Weights of a small GPT-style language model, trained from scratch on English Wikipedia.
Architecture: RMSNorm before each block, rotary positions, capped logits.
Each number is 128 + 32 x the weight over its row's rms, rounded and kept within 0 to 255. Layers, rows and columns count from 0. The size above them is the row's rms in percent of the matrix's.

# layer 3 MLP up, 2560x640, rms 0.0428, rows 2457-2482, columns 200-239
size [ 94  97 104  97  96  99  97 103 102 102 100 100  99  99 101  96 103  99  97 101  99 109 100 102  96 100]
[[ 77 131 108  73  81  88  84 151  80 122 154 158 147 133 134 119 113 113 152  94 109 173 113 131 146 129 109 135  97 108  93 138 170 127 114 157 117  73 130  94]
 [129 104  95 101 141 186  64  92 129 117 164 159 140 162  82 188 105 125 103 131  98  67  79 134 107 126 170 103 111 130 104 108 166 138 138 171 143 111  57 192]
 [133 137 121 132 107 154  96 168 114 123  74 153 131 148 105 193  57 148 111 197 165 109 119  65 108  82 146 109 130 173  92 112 133 132 171 189 155 132 128  69]
 [138 134 104 126  97  99 153 156 171  42 121 150 137 189 178 131 119 147  60  75 137 175 120  91 176 151  96 125 147 116 174 130 132  90  79 114 118 143  99 132]
 [158 140 165 152 116  97 159 122 156 126 120 103 139 176 180 113 139 114 135 138 158 109 147  81 141 173 144 136 125 143 188 174 122 152 142 129 142 113  99 147]
 [198 186  68 135 140  52 146 141 110 110 128 145 121 144 200  53 115 104 170 118 130 103 227 113 185 139 124 164 147 116 164 178 106 153  80  97 127  87 189 116]
 [146 156 144  85  84 109  99  92 145  78 133 137 167  49 139 142 133  88 129 141  88 120 106  77  83 139 158  82 203 154  76 129 149 132 184  83  96 137 101 132]
 [ 86 136  94 148 118  80 178 176  75 149  95 119 123 191 152 160 185 120 106 105 137 106 124 109 161 116  88 102 124  98 128 121 171 205 132 178 123 113  94 159]
 [129 118 125 134 117 116  82  90 150 110 126 134 109 121  82 106 170 128 130 157 111 113 146 110 126  49 147 138 134 190 145  99 119 151 124  87 143 167 110 115]
 [ 97 131 114 130  65 125 117 166 166 147  92 139 114 148  95 148 108 190 106 137 101 103  33 119 117 120 154 184  52  82 148 134 122 126  98 132 103 110 121 137]
 [ 40  73 173 187  95 119 122 113 226  77 118 164 122 109 130 141 164 132 141 129 110  93 102 174 128 120 122 115 133 156 177 109 162 155 158 108  71 108 125 167]
 [103 127 124 128  74 150 142  62 129 111 133 134 138  50 167 124 108 105  95  94 155  88 127 122 129 165 104 141 117 116  58  82 157 121  61 142 159 143 208 126]
 [112  71 107 114 153 152 126 120 145 126 162  84 123 129 118  94 113 111 141 152 200  84 113  74 127 131 152  67 126 139  90 109  60 136 145 141 150 100 103 140]
 [149 152 103 194 125 132 136 122  91 157 122  72 151 125  98 109  85 170  98 120 119 105 163  47 125 111 183 106  81 131 104 163 179 130  85 198 168 144 123  98]
 [117 173 138 122 139 178 125 117 139 126 113 129 113  89 105 139 122  96 104 100 145 126 109 105 205 111  99 129 133 111  93 138  89 118  50 109 150 105 160 101]
 [133 108  93 127 119  86 184 112 161  69  96  98 167  90 104 116 110 113 128 122 113 133 131 125 133 128 166 171 113 162 198 142 133 174 132  98 174  32 164 114]
 [132 133  95 109 129 173 120 180 140 139 168 156 115 123 109  88 146 108 131 121 135  96 130 138 182 116 118 110 107  73  94 134 100 138 133 116 130 154  95 130]
 [154 121 121 140 159 107 137 132  98 111 169 121 105 132 127 182 158 119 100 159 112 126 160  81 156 163 119 159 152 160 131 167  83  78 127 133 132 115 121 163]
 [136 162 210 129 156  34 146 106 104 104 195 125 159 125 116 116 147 170 140 120 134 104 168 155  62 135 126 154 132 185 115  93 113  86  60 160 140 132  90 140]
 [ 84 124  97 150 114 163 118 101 148 170 199 141  78 190 129 104 154 123 121 112 142 139  97 115 145  93 164  62 117 103  74 124 145 132  56 129 141 163 164 157]
 [164 134 115  94 157 178 139 154 126  81 135 205  96 115  80  83  83 146 115 144 142 127 120 180 113  75 113 115 131 142  89 106 127  89 128 142 129 184  96  98]
 [133 179 115 153  81 126  17 164 192 122 152  81  98 152 101 165 132 135 119 109  70 141 100 105 149  99 121 123 128 137 152 143 106 178 164  98 172 106  86 162]
 [ 92 124 109 101  60 116 155 127 149  98 161 128 147 189 166 161 123 160 107 147 168 126 149 106 121 104 208 104 152 122 182 105 107 112 131 140 122 167 142 148]
 [118 121 108 134  93 112 105 162 147 102 188  66 126  85 104 188 166  54 128 160 131 144 160 146 104  75 182 162 136 123 107 181 125  80  85 148 167 145  89 116]
 [114 142 158 103 104 191 157 150 160  78 169 135 163  92 176 108 168 105 145 131 176 152  93 143 183 149 145 162 143 124 119  86  58 110 181  85 157 180 157 137]
 [130  96 127  99 125 169 122 169 167 105 113 111 136 183 117 112 157 105 112 155 176 146 111 165 114 119 174 131 127 137 125 110 110  52 130 107 126  61  72 146]]
# layer 3 MLP down (transposed), 2560x640, rms 0.0315, rows 2457-2481, columns 200-239
size [ 99 102 102 100  97  97 102  98 100 104  97 107  98 102 103  96  97 100 101  97  97 100 100  99  99]
[[ 55  97 149  87 113 101 153 142 146 180  67  92 132  77 133 133 166  99  74 105  84  75 136  82 154 135 121 125  45 134 126 128 151 100 130 120 143 134 102  65]
 [111  85 134 106 105 108 162 188  93 132 175 101 170 151  99 121  40 188 102 170 120 133 102 169 116  48 141 117 110 117 112 132  76 146 129 147 106 112  82 104]
 [ 54 149 163 190 119  84 118 108 146  76  96 224 127 107 154 123 165 117  87  87 104 111 141 147 129 123 152 139 102 134 155 150  96 121  68 152 139 128 168 135]
 [175 106 161 106 144 164 146 144 115 120 109 132 149 134 159 135 145 123 158 108 116 112  88  90 119  82  78 122  94 122 121 127 155 130 154 126  86 122 107 156]
 [115 116 173  75  98  96 106 138 138 102 156 117 151 157  77 136  93 176 209 173  98 152 147 110 145 156 125  96 131 100 123  90 131 152  50 138 185 127 136 175]
 [151 101 104 139  83 160 113 112 117 173  74  98 159 177 131  93  79 118 133  71 121 156 124 107 163 120 109  82 175  84 139 138 111 121 180  82 114 133 146 103]
 [127 133  77 148 100 155 152 148 140 101 114 127 155 131 177 135 135 163 174 145 127 122 103 102 108 140 132 128  90 195 110 192 107  85 133 108 150 110 122 105]
 [118 129 153 142 118 132 132 161 142  85 133  94 163 137 138 106  84 124 149 105 119  85 134 140 128  86 189 102 144 163  32 123 124 142 145 122 136 178 124 103]
 [ 24 153 138 100 103 108 124 155 100 107  91 167 150 174 119 109 150 138 154  89 106  68 139 143  63 114 117 175 112 150 139  96 118 164 153 144 187 122  99 137]
 [102 127 110 154 199 137  87 180 119 146  97  98 106  83 126 102 139 104 113 117 160 128 132 101 116 117 119 130 158 144 143 156 129 178 158 116  92 110 151  79]
 [106 171  84 184 120 200 144 113 136 163 116 109  87 182 147 127 121 147 134 134  99 116  84 123 124 114 115 138 134 138 133 161 126 104 168 107 175 147  73  90]
 [128 170 151  84  83 116 160 107 143  91 120 112 111 119 123 105 109 120 134 113  87  75 121 133 155 101 184 102 178 169 153 132 138 114 103 135 110 129 101 108]
 [149 173 158 136 133 108  72 171  87 151 152 106  84 113 151 138  88 143 156 101  85 123 145 141 148  86 124 137 128 102 182 112 145 106 110 119 140 128 127 165]
 [109 109 129 127 131 139 119 115 170 101 120 134 146  55 147 134 138 151  74 112 105 133 122 155 120 109 107  95 128 134 139  85 169 120  89 237 145 140 148 143]
 [172 136 108  98 117 125 164  93 160 145 152  87 123 141 120 157 123  96  72  90 114 120 113 145 159 127 193 150 154 118  92  94 124 135  97  72 113 133 139 157]
 [ 59 205 162 109 154 125  95 122 108 156 109 116 136 142 142 145 108 140 140 116 137  90  82 138  97 169 126 121 119 114 177 188 119 183 129  85 118 175 133 128]
 [129 159 173  85 179  85 125  85 129 121 127 159 120  99 125 158 158 153 144 125  92 107 161 166 160 114 178 135  99 104 118  96 204 119 105 211 153 123 135 155]
 [101 151 107 157 156 104 121 143 131 159 128 104  47 122 101 140 129 138 155 133 106 141 173  96 139  77 114 169 154 133 134 100  46 131 151 103 139 143 116 207]
 [ 49 140 137 140  73  92 164 120 135 132 123 156  96 129 182 125 149 106 149 131  86 139 144  81 125 142 122 147 136 128  88 130 103 146 149 104  61 146 120 140]
 [160 124 183 142 100 149 165 115 121 112  80 104 155 162 122 176  77  85  85 132 189 134  90 150  75 171 104 193 104 114 128  58 127  77  91  40 134 149  84 196]
 [ 78 120 132 108 167 162  93  99  78  75 132 117 205 144 126 116 197 141 123 158 100 148 102 139 143 110 154 115 110 165 148 173 153 102 154 145 125 129 179  93]
 [169 123  97  66 131 132  95 121 131 150 140 116 127 175 102 156 193 173 115  88 150 115 109 130 120 196 101 139 139 123 122 162  46  98  76 163 101 134 108 105]
 [131 160  95 118  95 124  89 169 151 142 104  99 132  39 143 134 126 188 155 139  82 112 143 139  99 135  95 138 145  93 142 139 152 119 194 121 137  85 191  97]
 [144 111 167  87 127 139 186 155 101 124 123 193 165 138 140 127 120 115 166 151 102 151  75 178 144 168 146 159 125 120 127 192  76 138 175 103 147 115  97 154]
 [104 100 123 141 179 168 133 167  89 116 134  98  90 153 102 187 136  89  69 101 135  81 156 200 107 128 106 128  98 115 154 177 162  56 154  72 107 151 139 148]]
# layer 3 MLP gate, 2560x640, rms 0.043, rows 2458-2482, columns 200-239
size [101 107  95  98 102  99 103  99 111  99 103 101 104 100  97 100  97  97 103  93 100  98 101 100 103]
[[160 167 153 127  74 133  51 145 135 128 123  88  83 107  85 118  66 126  56  74 198 157 160 118 110  70 142 184 129  24 108 121 132  79 196 127 175  87  92  61]
 [ 49 126 142 191 146 146 116 143 105 134  64 112 116 105 148 195 114 114 108  86  92  71  91  59 146  98 103 115 138 139 129  89 168  51 115 143 128 118  85 116]
 [ 78 110 130  59 155 118 109 177  99 101  75 106 132 165 187 147 194 106 163 111 117 184 131  69  96 118 126 148 128 128  87 187  60 113  94 107 119  97 137 149]
 [ 74 136 149 133 125 171 102 169 124 101 123 156 152 147 149 120 127 121 133 168 152 113 144 146 155 188 176 108 149 169  99 114 148 147 184 132 121  87 105 120]
 [108 151 113 136 160 115 105 181  92 144 128 113  88 107 129 129  90 104 160 124 137  85 122 137 169  93 162 145 133 135 156 157  85 133 128 160  83 176 185  76]
 [183 154 156 146 109 137 175  49 132 140 182 153 174  84 175 197 153 139 134  88 154 130  81 109 105 115 163  85 197 151  94 151 179 131 185 138 151  93 116 156]
 [ 98 110 128 140 102 156 124 159  91 124 126  96 120 118 145  80  99  81 207 120  73 155  70 177 154  50 145  83 136 111 160  96 182 132 127 113 181 116 156 122]
 [ 97 118  96 137 109 141  75 139  81 115 140 164 113  76  91 116  68 150 138 147 125 121  58 126 112 141 156 117  80 123  58 132 103  75 118  51 114 141  99 122]
 [124 125 123 152 134 113  98 121  96 174 110  48  59 111 121  79 145 152  87 135  54 140  57 114  83 114 165 121 178 147 113 155 151 154 148  98 124 156 185 163]
 [132 109 170 106 150  65  61 155  58 108 123 101 118 123 122  81 110  98 149  82 121  75 102 118  43  96 130  86 116  92 105 126 129 113  55 215 147 107 156 102]
 [124 147 119  99 144  83 141 123 154 128 133  89  85 121 107 165 132 114 101 121 160  69 147 163 155 130 191  69 150  99 102  93  91  36 120 141 123 113  85 163]
 [181 139 120 156 124  69 149 129 147 146 170 132 122 142 124 153 130 193 166 114  69 185 139 120 150 160 140 137  98 148 160 166 139 117 132 154 102 184  98 130]
 [166 133 130 122 109 147 162 128 144 159 135 138 115 157 135  97 129 189  81 172 124 114 188 119 173 145 143 168 144 131 133 143 207 164 157 133 118 146  86 144]
 [141  97 202 124 122 133 102 132  90 116 134 152 123 157 121 158 135 149 173 139 129 111 143 140  70  95  82 117 208  65 130 146 176 150 158 155 117 134 137  89]
 [160 158 174 147 134 180 178 143 164  76 220 142  91 157 170 132 119 119 109 123 140 178 138  89 120 143 139 139 114 141 149  80 175 126 101 136 114 131 167 108]
 [ 91 157 159 121 124 119  98  72  90 127 135  99 144  88 153 149 137 137 220 133 114 185 121 145 168 168 163 138 145  66 137 171 166 134 104 116 140 123 134  44]
 [102 169 133 166 164  82  49 134  62 111 117 143 121 128  85 131 129 118  84 129  94 111 144 130 161 105 170 105 152 146 125 110 149 152 101 121 129 186 141 107]
 [ 82 138 179 166 103 136  95 124 121 128  53 151  84 163  88  34 120 101 160 204 106 148 151 150 114 100 136 112 116 152 166 114 167  89 113 131 157 109 133 116]
 [132  94 156 120  96  64  58 147 159 136 114  81 134 166 164 150 171 143 152 129 108 182 123 175  88 131 101 130  89  97  62 158  72 170 169  97 139 120 113 112]
 [121 167 135 162  96 130 114 106 141 121 159 139 110 105 169  88 157 131  96 137 130 110 109 116 160  91  91 125 159 155  92 109 135 151 166 110  83 127  90 165]
 [191 116 116 150 141 130 153 197 104 154 151 108  95 104  95 131 142 144 184 115 132 159 159 107 113 105 195 118  88 151 141 130  93 115 105 111 111  89 128  89]
 [128 117 124 159  84 112 132 177  90 151 107 126  83 115 133 203 188 181  96 149 121 109 113 108 160 152 167 125 142  71 138 128  92 116 102 133  73 129 161 107]
 [123 118 131 139 123 152 102 114 147  71 133 203 126 111 123 114 135 104  89  98  99 135  66  95 159 100 180 115  72 107 155 128 103 127  93 115 148  90 105  16]
 [123 105  96 109 106 180 140 139  99 147  89 112  86 134 129 133 192 159 109 129 168 152  68 133 148 173 176  87 122 157 118 134 117 176 113 157  93 139 104 128]
 [119 139 143  95 137 189 133 142  85 149 154 175  99 142 131 140 165  65 121 138 129 136 120 109 165 138 128  68 146 130 151 108 112 129  85 155 178 116 115 189]]